config.yaml
norm: "rmsnorm"
norm_place: "pre"
attn_scale: 0.166
init_std_qkv: 0.0302
init_std_o: 0.0
optimizer: "muon_variant"
weight_decay: 0.0
batch_tokens: 65536
doc_mask: true
steps: 6305
Each number is 50 + 12 x the weight over its row's rms, rounded and kept within 0 to 99. Layers, rows and columns count from 0. The size before them is the row's rms in percent of the matrix's.

# gate: layer 4 MLP gate, 448x160, rms 0.169, rows 133-139, columns 0-159
# up: layer 4 MLP up, 448x160, rms 0.168, rows 133-139, columns 0-159
# down: layer 4 MLP down (transposed), 448x160, rms 0.0983, rows 133-138, columns 0-159
gate133 101:38 38 61 50 51 52 57 52 53 59 42 60 66 61 75 22 42 31 64 70 59 56 58 38 42 69 49 29 49 39 51 47 48 38 57 45 41 56 65 40 47 49 60 40 64 29 34 40 35 32 58 37 48 33 52 53 41 58 48 58 58 50 47 51 35 44 54 49 47 63 63 61 77 53 54 74 53 56 50 59 72 45 53 42 39 22 54 38 53 56 59 74 36 45 63 40 48 49 48 67 50 60 57 60 61 71 65 59 45 42 55 52 35 55 54 55 58 67 54 46 73 51 49 55 40 47 68 28 37 34 40 55 69 65 71 52 36 40 63 67 43 74 49 45 53 18 54 42 33 49 36 36 57 76 70 54 49 38 38 45
up133 099:71 67 52 61 50 52 41 38 49 43 69 51 54 50 24 64 39 55 43 50 44 65 53 45 49 46 56 69 69 58 67 52 50 61 51 58 52 53 42 61 49 56 28 47 33 51 60 54 51 51 33 67 43 51 33 56 60 60 59 52 50 42 71 57 57 61 72 51 38 44 44 50 42 39 55 27 60 38 50 70 30 41 65 53 40 58 61 63 66 58 50 58 48 58 65 52 67 48 55 29 71 56 76 61 49 40 43 41 62 69 37 12 68 50 46 56 49 52 58 58 56 38 71 47 44 54 38 61 55 59 48 63 40 44 42 47 29 70 39 75 37 13 51 74 68 53 50 55 57 44 62 58 38 31 34 40 42 39 44 54
down133 101:37 52 61 66 42 29 59 69 47 46 34 42 40 48 55 62 43 59 42 69 40 41 47 46 47 59 47 46 56 49 65 51 52 58 69 55 53 46 56 39 48 62 50 61 69 55 30 79 67 77 47 44 50 68 56 61 51 48 66 44 51 58 48 50 66 44 29 42 54 44 40 71 55 44 42 50 70 46 60 48 54 47 41 54 37 63 53 50 52 53 49 41 52 47 38 47 31 16 56 47 53 75 61 47 60 83 51 36 58 69 55 76 39 45 38 18 36 49 47 29 38 60 32 48 51 49 53 49 33 48 37 58 76 25 69 54 56 32 56 37 47 46 55 58 61 50 59 51 57 55 48 55 56 66 19 56 57 65 30 57
gate134 104:49 51 74 28 48 48 54 41 46 67 45 22 48 48 47 47 41 27 51 39 52 76 47 58 51 57 41 42 43 56 59 40 55 66 48 72 49 58 43 45 63 56 45 53 57 53 37 31 45 63 40 54 60 44 54 53 42 28 56 55 28 81 44 50 58 53 56 27 49 53 57 47 30 46 34 58 45 28 42 35 63 41 61 59 58 58 46 41 32 35 58 51 49 60 42 69 59 60 46 24 24 48 49 50 50 30 73 59 33 51 30 48 41 69 78 48 28 44 30 36 69 54 72 32 45 40 62 40 67 46 53 32 51 56 56 49 56 47 55 59 52 68 54 53 58 55 47 46 34 45 66 60 45 58 71 74 47 50 66 47
up134 111:53 41 65 59 57 41 56 43 50 69 42 63 62 59 69 59 33 50 53 53 62 57 41 29 35 66 29 50 45 72 66 44 39 55 49 26 43 44 44 57 55 43 57 21 63 42 43 49 56 64 44 58 45 40 51 62 75 42 33 54 63 58 25 64 54 61 57 38 40 40 38 49 38 49 42 38 52 49 58 59 36 20 48 51 45 36 62 32 53 36 56 51 52 28 40 46 52 55 51 51 38 56 54 50 32 68 47 37 53 40 54 49 65 50 50 26 40 55 45 37 40 60 42 42 53 62 22 74 39 63 55 68 45 45 60 44 57 25 73 47 50 57 40 42 52 25 68 45 45 46 34 57 58 21 22 34 52 51 44 56
down134 104:46 58 56 56 41 30 49 52 57 24 48 51 68 45 36 59 58 46 43 61 54 74 59 51 39 46 57 36 44 47 67 70 51 52 65 52 45 41 76 66 44 43 69 58 59 57 53 47 44 43 49 44 52 53 52 57 52 53 30 45 73 68 45 49 27 62 31 58 18 33 38 43 77 44 86 65 60 62 54 24 58 47 62 60 57 61 53 35 45 51 22 56 51 56 57 57 39 27 52 61 30 63 50 28 60 55 56 53 53 41 50 52 60 68 46 65 75 40 62 41 53 53 57 56 48 45 42 51 42 37 67 51 50 52 32 62 46 30 41 61 33 58 54 45 65 33 52 47 68 59 58 42 58 35 69 29 50 50 50 55
gate135 104:60 50 71 73 41 41 39 42 57 56 52 62 44 39 53 56 33 39 40 39 34 42 60 43 66 42 42 36 66 57 47 41 38 67 36 48 50 75 57 63 61 60 53 61 48 40 62 24 50 67 59 41 48 81 60 39 58 57 47 58 51 69 53 55 45 65 64 63 43 29 40 38 55 44 44 52 64 69 48 38 66 59 61 50 60 39 67 42 59 52 30 54 28 62 57 71 68 53 51 40 54 46 56 58 34 83 57 60 50 45 61 34 49 45 28 61 29 60 57 50 56 53 58 48 49 45 65 45 56 48 65 65 53 45 22 67 60 58 29 47 50 59 43 45 44 52 54 47 60 52 21 46 38 68 51 65 80 39 51 42
up135 099:51 57 39 57 51 57 55 49 35 45 52 21 31 60 60 67 47 43 71 54 28 46 63 54 55 39 57 48 43 40 36 48 44 48 26 22 66 53 45 38 60 42 38 60 58 59 58 45 53 60 40 73 52 39 53 38 49 57 49 56 31 47 47 47 48 61 45 46 55 36 67 52 45 45 37 43 49 46 54 38 45 46 66 25 57 58 38 32 53 36 51 47 28 64 63 69 52 49 62 54 48 69 52 64 54 80 61 61 46 61 53 24 48 65 77 80 51 51 66 38 55 36 49 54 25 54 51 35 49 59 59 48 31 40 73 59 60 69 40 67 48 52 80 41 48 47 69 45 44 46 77 46 58 40 36 57 64 54 57 49
down135 097:50 47 66 32 76 38 57 57 49 25 39 58 62 45 29 65 44 64 40 58 45 42 74 50 55 66 45 67 46 43 46 52 50 70 37 42 44 56 57 58 51 44 42 38 55 32 49 65 42 64 68 42 41 42 56 57 61 35 76 42 45 53 64 54 53 51 60 81 49 57 39 71 55 63 43 45 53 56 20 37 51 67 44 42 51 43 55 60 56 37 60 48 48 55 57 47 45 31 54 69 34 47 47 58 62 42 51 35 57 56 65 48 36 56 40 42 51 52 47 52 41 45 52 49 58 59 36 68 59 36 52 33 63 78 41 32 35 55 49 68 78 56 94 45 52 51 44 42 37 59 24 70 45 47 44 39 61 50 52 63
gate136 103:45 47 42 42 36 56 45 69 44 40 50 56 65 21 41 64 36 61 75 54 38 49 57 48 37 47 63 54 46 59 43 49 42 79 60 40 35 32 51 36 32 34 51 34 50 49 58 55 44 48 54 49 37 37 47 36 45 41 45 60 45 49 36 70 27 59 66 53 27 62 53 54 40 60 74 77 27 58 46 58 64 41 60 62 44 49 67 37 43 47 43 33 41 52 70 75 49 58 47 56 67 48 29 57 40 61 56 67 65 80 46 65 67 56 60 64 49 52 48 46 27 58 58 41 55 75 56 48 51 40 60 46 53 51 41 50 41 69 61 52 42 58 72 65 66 56 54 52 38 42 48 50 70 29 38 43 43 38 62 39
up136 099:52 47 41 55 40 50 60 54 44 46 73 51 83 12 66 56 41 42 78 45 42 48 57 58 44 30 67 46 47 51 34 58 57 78 61 41 43 39 46 64 16 33 47 30 38 50 71 47 51 63 48 67 56 56 54 26 50 37 50 41 39 40 33 51 47 53 47 61 47 64 48 27 49 45 58 53 49 57 49 38 56 64 56 62 40 53 47 35 75 58 55 41 37 55 43 66 43 66 42 56 57 46 62 51 53 31 60 60 49 59 51 60 64 57 36 64 49 44 51 53 34 58 52 53 65 50 56 58 64 49 60 52 61 54 53 41 53 52 73 33 51 69 56 78 72 55 60 56 50 36 58 64 70 21 49 33 50 50 56 37
down136 108:76 61 40 64 46 56 36 24 36 36 50 48 43 47 49 54 52 54 30 58 50 41 55 37 48 63 68 33 45 49 43 80 48 52 42 40 49 68 66 50 64 48 46 33 62 53 59 23 60 40 33 53 56 52 59 27 33 65 65 60 55 57 49 50 41 40 33 51 74 56 42 57 67 65 65 56 60 44 61 47 57 47 71 54 47 54 59 41 65 31 65 73 47 63 48 36 41 51 54 78 43 43 59 29 28 30 60 49 58 59 24 65 54 67 54 62 40 48 46 61 66 44 68 50 58 43 48 49 66 59 32 49 34 43 40 49 60 35 50 44 53 60 50 40 29 33 44 62 32 36 52 37 43 56 58 42 54 35 51 67
gate137 096:52 66 43 43 54 56 65 43 35 46 56 61 54 32 71 58 56 53 45 51 59 56 69 64 56 75 38 61 70 70 56 35 30 48 43 66 60 39 74 52 39 54 71 44 24 36 34 60 63 74 41 60 43 38 49 49 49 48 45 49 58 57 47 35 47 48 62 29 56 51 41 48 45 62 56 47 37 42 48 51 60 49 47 54 52 36 74 67 55 36 38 30 41 34 58 56 47 48 56 52 60 53 44 57 41 61 24 21 60 54 25 48 69 43 78 48 50 62 66 46 45 36 50 35 43 57 40 41 52 66 59 48 58 58 27 47 56 42 23 53 53 63 37 61 40 47 71 49 72 46 42 61 30 75 48 56 41 61 59 60
up137 092:58 64 52 14 49 51 70 46 44 46 63 83 65 54 51 66 55 46 37 50 61 47 44 61 57 65 40 60 42 43 50 31 58 67 24 49 60 48 86 49 34 48 59 56 38 45 51 38 52 67 46 39 55 42 56 55 60 51 37 46 59 59 39 29 26 61 62 36 42 69 46 45 38 51 49 34 50 25 58 33 66 58 61 50 61 45 72 55 48 35 40 31 73 31 51 33 67 73 44 61 62 42 54 56 54 43 48 38 50 14 38 41 61 47 60 37 65 45 47 40 40 49 39 39 47 69 42 53 54 65 54 38 46 34 44 37 68 45 42 44 53 51 42 58 53 68 58 47 51 56 54 44 49 60 45 53 29 63 50 54
down137 094:54 56 56 40 42 60 33 38 64 47 61 49 60 53 49 52 28 47 46 54 52 52 48 42 58 46 62 52 54 58 51 55 43 66 83 59 70 43 56 43 51 58 47 30 42 72 55 42 54 45 57 44 73 39 60 45 42 40 37 34 55 51 43 41 41 38 47 24 54 48 62 56 42 58 25 60 35 34 40 46 19 68 56 61 58 35 62 42 30 38 60 48 33 61 32 52 47 66 53 19 49 63 51 52 18 52 53 41 57 37 33 49 65 46 44 39 46 49 49 84 50 23 62 39 42 51 39 28 65 35 60 60 73 67 66 55 46 63 50 35 40 39 56 44 48 54 32 55 40 42 54 46 52 66 58 71 53 56 58 55
gate138 099:64 37 49 49 55 66 48 41 64 53 30 47 44 49 45 64 43 67 71 37 53 40 17 62 39 55 59 42 22 60 44 59 46 43 55 34 53 53 41 42 55 46 51 38 60 56 46 33 49 49 56 49 64 45 63 76 52 51 39 61 49 41 51 54 68 54 52 36 53 62 62 67 55 33 65 73 65 30 64 46 29 61 57 42 39 64 44 36 54 35 48 34 52 49 60 54 54 33 48 29 59 52 52 35 80 59 68 48 29 45 39 44 66 37 41 33 45 56 63 36 42 83 40 53 57 81 43 54 68 49 52 60 60 56 39 60 67 43 56 56 68 56 52 55 40 70 49 51 48 66 32 62 36 64 31 34 55 56 58 54
up138 108:34 41 36 58 47 36 43 53 33 58 37 39 59 41 43 61 34 15 44 59 79 46 50 50 36 55 22 49 31 48 54 43 54 40 57 60 53 49 35 46 52 44 43 39 66 51 59 57 57 40 42 65 65 54 54 34 25 44 32 54 57 73 55 60 47 53 77 31 63 57 70 56 34 34 36 31 45 61 47 50 35 73 49 59 33 57 31 40 72 62 60 63 63 45 37 69 55 50 14 36 42 71 41 54 35 73 41 54 48 58 56 66 52 48 33 23 35 34 37 44 28 55 44 48 51 52 66 54 54 64 52 48 47 44 54 42 53 43 49 45 47 52 63 58 47 47 55 61 45 50 45 51 71 43 50 52 41 54 42 46
down138 101:34 83 44 32 51 32 71 32 53 43 33 51 47 51 70 50 48 69 41 35 32 33 48 23 57 44 57 72 43 53 45 66 54 36 58 49 40 69 36 47 66 37 62 56 48 62 22 70 56 60 61 37 54 70 57 46 48 57 50 57 65 51 42 40 43 45 26 46 46 35 48 43 56 60 43 76 55 24 41 55 39 33 64 80 52 47 38 59 35 41 42 56 49 56 54 41 51 57 54 48 43 70 48 46 61 51 68 58 39 58 47 30 54 58 59 46 44 31 55 44 39 49 55 48 61 28 20 39 57 52 35 68 53 58 49 61 41 54 37 51 59 56 49 43 29 41 37 59 50 32 30 59 39 53 50 51 38 35 49 52
gate139 104:34 64 40 44 57 32 51 50 51 57 22 61 44 62 38 56 83 49 50 66 77 34 47 28 35 48 58 39 47 61 34 53 67 26 66 39 66 37 31 52 44 60 47 37 53 33 62 37 50 47 32 29 54 58 56 59 43 62 24 49 61 50 45 46 53 44 50 55 57 45 38 53 47 59 42 70 51 51 57 46 32 50 53 53 22 60 35 57 57 51 73 33 55 45 54 46 38 55 28 53 37 39 63 29 58 53 68 47 48 60 43 45 43 42 65 44 58 61 66 59 52 66 35 49 39 63 51 32 54 49 70 52 26 46 29 52 43 46 55 39 57 40 50 48 76 69 46 36 32 48 47 44 49 81 55 52 53 60 56 57
up139 106:35 56 52 51 29 32 60 36 64 57 45 60 41 72 42 35 50 66 66 46 45 46 42 27 41 39 55 48 41 38 40 49 43 48 55 61 59 39 42 52 35 42 53 72 50 61 53 58 40 46 59 43 50 29 39 48 50 55 59 57 43 50 46 64 38 35 40 50 23 42 50 67 36 62 47 61 45 61 34 71 55 58 59 47 66 34 48 66 37 33 27 46 28 72 59 52 53 65 52 51 62 41 66 37 51 53 22 47 56 66 69 62 39 50 45 67 21 58 50 58 42 64 33 46 50 60 56 38 57 78 79 31 57 58 50 67 23 39 52 52 47 37 45 49 34 39 57 58 55 39 60 50 50 67 54 34 43 51 45 29